Weights of a small GPT-style language model, trained from scratch on English Wikipedia.
Training: a variant of Muon for these matrices, 965M tokens, 7362 steps.
Each number is 500 + 40 x the weight over the matrix's rms, rounded and kept within 0 to 999. Layers, rows and columns count from 0. Numbers have three digits each.

# layer 4 MLP up, 1536x512, rms 0.0653, rows 1486-1535, columns 192-255
435533464418530545496517591513521514474478535490473500507463554556477500501481503500499550546557452488523502477511501519546490520556477486520559461506498505525452472432494535473474520524448441
481545582473515505479486465444438538459498509472475528547564540519545493490415433485536559491535642528521480500569538492516468483494502406490515404432382428550560544457535518430460506472371446
478478550552487492443516517482522507468443464470494470469489461574524412513470484474464448500499476561435446521496471537516493530407501525513529485483437535478509522461508483466507483493462554
450508528527595484526512510504528518544451491537494530467452508527497489412507485526548419526545576518432404548586521492527488514522447465549499441468546452441523558506494582456477536472521526
536520493498487502511452452523483523464515498539501514494490456426463468501476461554449482538460427484452528517504524545504452562508491497471505554424485483517519570445532537476510522496536545
538575510478512464465514566471455498554491547481452500473493581482499403424542466517528472527449524457512452548544564514427546482536449518507472507472526502580477520532571594561523538491456458
437444503471510451495485471499514548533503506435475553580544450480527449440573490560483548444439502506523475453519505593550486561532489506524549436485499434530476472537574548486525499553481465
498462424476477544507514504507532493498508489490578534548465448473498435476505484523527490373417526596459483499499584486587481497479543470529520436525617412484525519503577545508536478507437487
496501356559441520508450605626578470409587490457505464516512479464405415460509576505518583511422439591458435480556543510438585496571496501504516450548496435513443578510513492561587455479462521
487474550413453511459544538473446566523511594583484522458551436547519571494544473463514506489437450532634512518445547447579463554469567513457487488505472533485520512492575487426444503510522501
464464485471462506501461503525510430448497520486574472438517422512448499512463480552478538550493529520522496550548433501518515558467467366458428468475503496487442510513473537431491513510530499
445544475521466486528560533472467428578512621530570503579522453563479448504468491508478501507453513476476467504446525508508495523490537476481481409452515551542523504466512520517472510493532505
577512450471419583445475494513537523472527492524419454544523441453473507507522444493473505565493465517559502515540489536449460474537434469448481463549486480588573483446424377438495481435522482
491489524538556513451499475489500535509534633521471521562484519545464411470549486443606528465390454509550428449576565487603503510546496471469537528538485521523525433490484508395525429413524565
485491523440549434496491536502492551515462493493544520542467460452488570458528467494504552562431510524510554509548437532497525437483570577535535436536546552502507415457514522477466525498482463
446507492436489591423493453590445473497481473537453450529467464448529517493463491480499450473478494566588483443519499442486506470511491560464473470499468492530431489515445540500513446448412486
522495437570477495520530555491552513452496546494501443517545475475509430456460532567470473472491499470518481550459435550575522421516522496498459457564483504525500440622462557574482507519459465
426540495508477535552471530542456498527442439543504514475504549527420500496437551437443563480471516523464452491515496508461440524515626466582473469480548483498477535583483504595488546428501481
494457510475485513522538493484517514513544449414424452447508507454440450512565529552471529496469518520514461494525532482558498541490506635491498505579566460522489484511487534447466497529564542
544516518546527499493518480484469484487552532585570493589519499506524456532546453487469481501456476447480536523509559500508475509503431541509496507432482526482510546433437507457563477504511542
559538485455460474502450535437561455453494498491511456453455528455490573468526511473500550457486493507436445523536464546473467540494437523483475531566520560546530530474546485514550492484462519
439516457433456531478524481554502521513448578522454487520556548550531469483468478407467477496557490411477502397539517517528582511501489429493495560619504516491521480414546551462450513475545488
474570515497548547576460493477462524506373492495489454486582545497495473472581547503490530500533480499470486556516522463511544405506482547459512509481550596484497435560534537494539480588526543
515416505453445607528514471508555469445513482509531446521579476390522458480490465581476536507471451474534439453411516439417420491533560492427459508485559482461465544597565461583473540504430565
425494527419550535495544516485506487478515516466441538518508597447528450543493534550490481514491495428496603515495448436386472492554530542446497565450441501597482416497436475485436483456426580
471470511559465499478520486536586430548450489502512513505544493472543480480475528596543473525454547502486519487559509525579490533547459486563545539489516482432479473482532506505506592468553444
499498490465497502556479476546517526549474447502524493502465467458505571472565488485484473533538576499506528480457464467527489552513506426559571496552489445502487488484466524448482535456490403
515518493477495483472523494510469498487482541471470521536579463498491436515510499524505497499524478565540534444464547501540451439517470465487496571492488530489537515459543572492539528519527537
442476450552490455542490500501516508461485488519538511548395463570486497530439476454451523466501506523473543567461493548536504454550469519564523431488454509559433486506556496482445469509478524
490470460544548479543490483529451505438527455478513498521556543514437474441501467513538548473526476484447435426534543565556509538500460494518520514469484534499568500460536560468478470517501412
545488550466460547511427525515450476429487487548468490531451492462496570494448416549529446408581519552464532492489480532436497526473469484491492504484473489524561552438423436506523540493489598
489552520555440477539492430478511532538510464459444506423481518527487525481522483554523448523599497515483511496481492530471541495502531525457484444518516517548448546541438526412495513551499453
519449484525508549527488522423527457489513501528500450497568518528502507518531459542503527509512489535465571451510533416524424477494479433482569509452480434471473506500483525537467563459503510
489455547515430443435513508549479484551469522438507451502511430567496514524474531521551415500482473513525458479512568560437534480552593528550443500530469492499585487615488570497513523488514492
548604504540501474518574425503565468483566489511485528427503460462553469549543490476445539546442483471523484504480486476501420519587472466453480500453478469479569569568532532500529458506473500
492525509434462438496537514604546467489452480413470440428484540521491472520494478524540511534476497467507497448495510503426471409534515477559552512534517494506497545490509514519508533486552481
486475489544457471460479469447496548492480537469472423573525469420531463481436457524463412447491548492555485525528492529481551416460462487470512510530449494566508497498496453562499479616495589
485468522535461473523456498502469476519535488437482526440518474451460556470502480581483587482534516509474490451570509501498456481412593497438475538601472492540510526533536554487521479546463519
490503580496529443472488471508490496498533460491456532549449442460574475501546504502421535446520473497537494504459430524559467478482492426526456485465501506448501501489441500460502509451523436
519486469560451511506502478487499545556529448474474579508504542576486484500475441462448471485496541423455490522488453466523536547523493483448519541556470459460500474548561480504462506510522536
450466498552422460450556481480507540505562528473541520509545429515533484484512575467416486453481499488475409505499503548460458456471507449516475443525488536480463518558482473517563464506537513
497502502578485468496523425526473558446549488466520563467454456459458527469501609529458506488462449535508480570472478561538457493554580543467526518541498472472489459540459528520507540463487459
535446518554483527512507487477495525511503567497579546430523566543427488499522480407512463474457504530514478446466420500442462519531487538494480517580456546541499537605475535445531527572352496
424568505520552450543459503445556535507467513416500421523483518535531471532476512537555508499481498517499468500529573530466515443503487457520480508491428496529506483507529503491463554558553428
506559463473425488508528498486530522519529566501469491466537535543425454467496526499500433516485505527500532537513530501539464478556535534486543543518491452592514511466511539529502546495457455
472447541480456471471440481493508403450454547467532479583514497453478536460449495511500429534496515487503563461527445476488539455564503446535527461491455501538476577529461483542520509448504472
468565486474456460485566479552477456500449491506503546456467503510508478535510512545479513563487545459592526470558491591464548498533485515515510523493543487568456501531574517470479556554399455
523539495533527458463483548512532508469521479538494456426485496447547404505582530519506521479516522494509464486483527562467436472446525453482496552498478415492499482497480590479521420495511481
444465429513524482530478537547499506430434472517525532507506555516533531486491528511485529533512551426514507431497481505535539519464493513501498431427497486524470503549561486484484520395443466
560453558532449448544557486535513463439528448532470492472515487552521502459476483495523408473546486530513526444482597506481443446454438431501481476524466506431547453551428482506551479452491521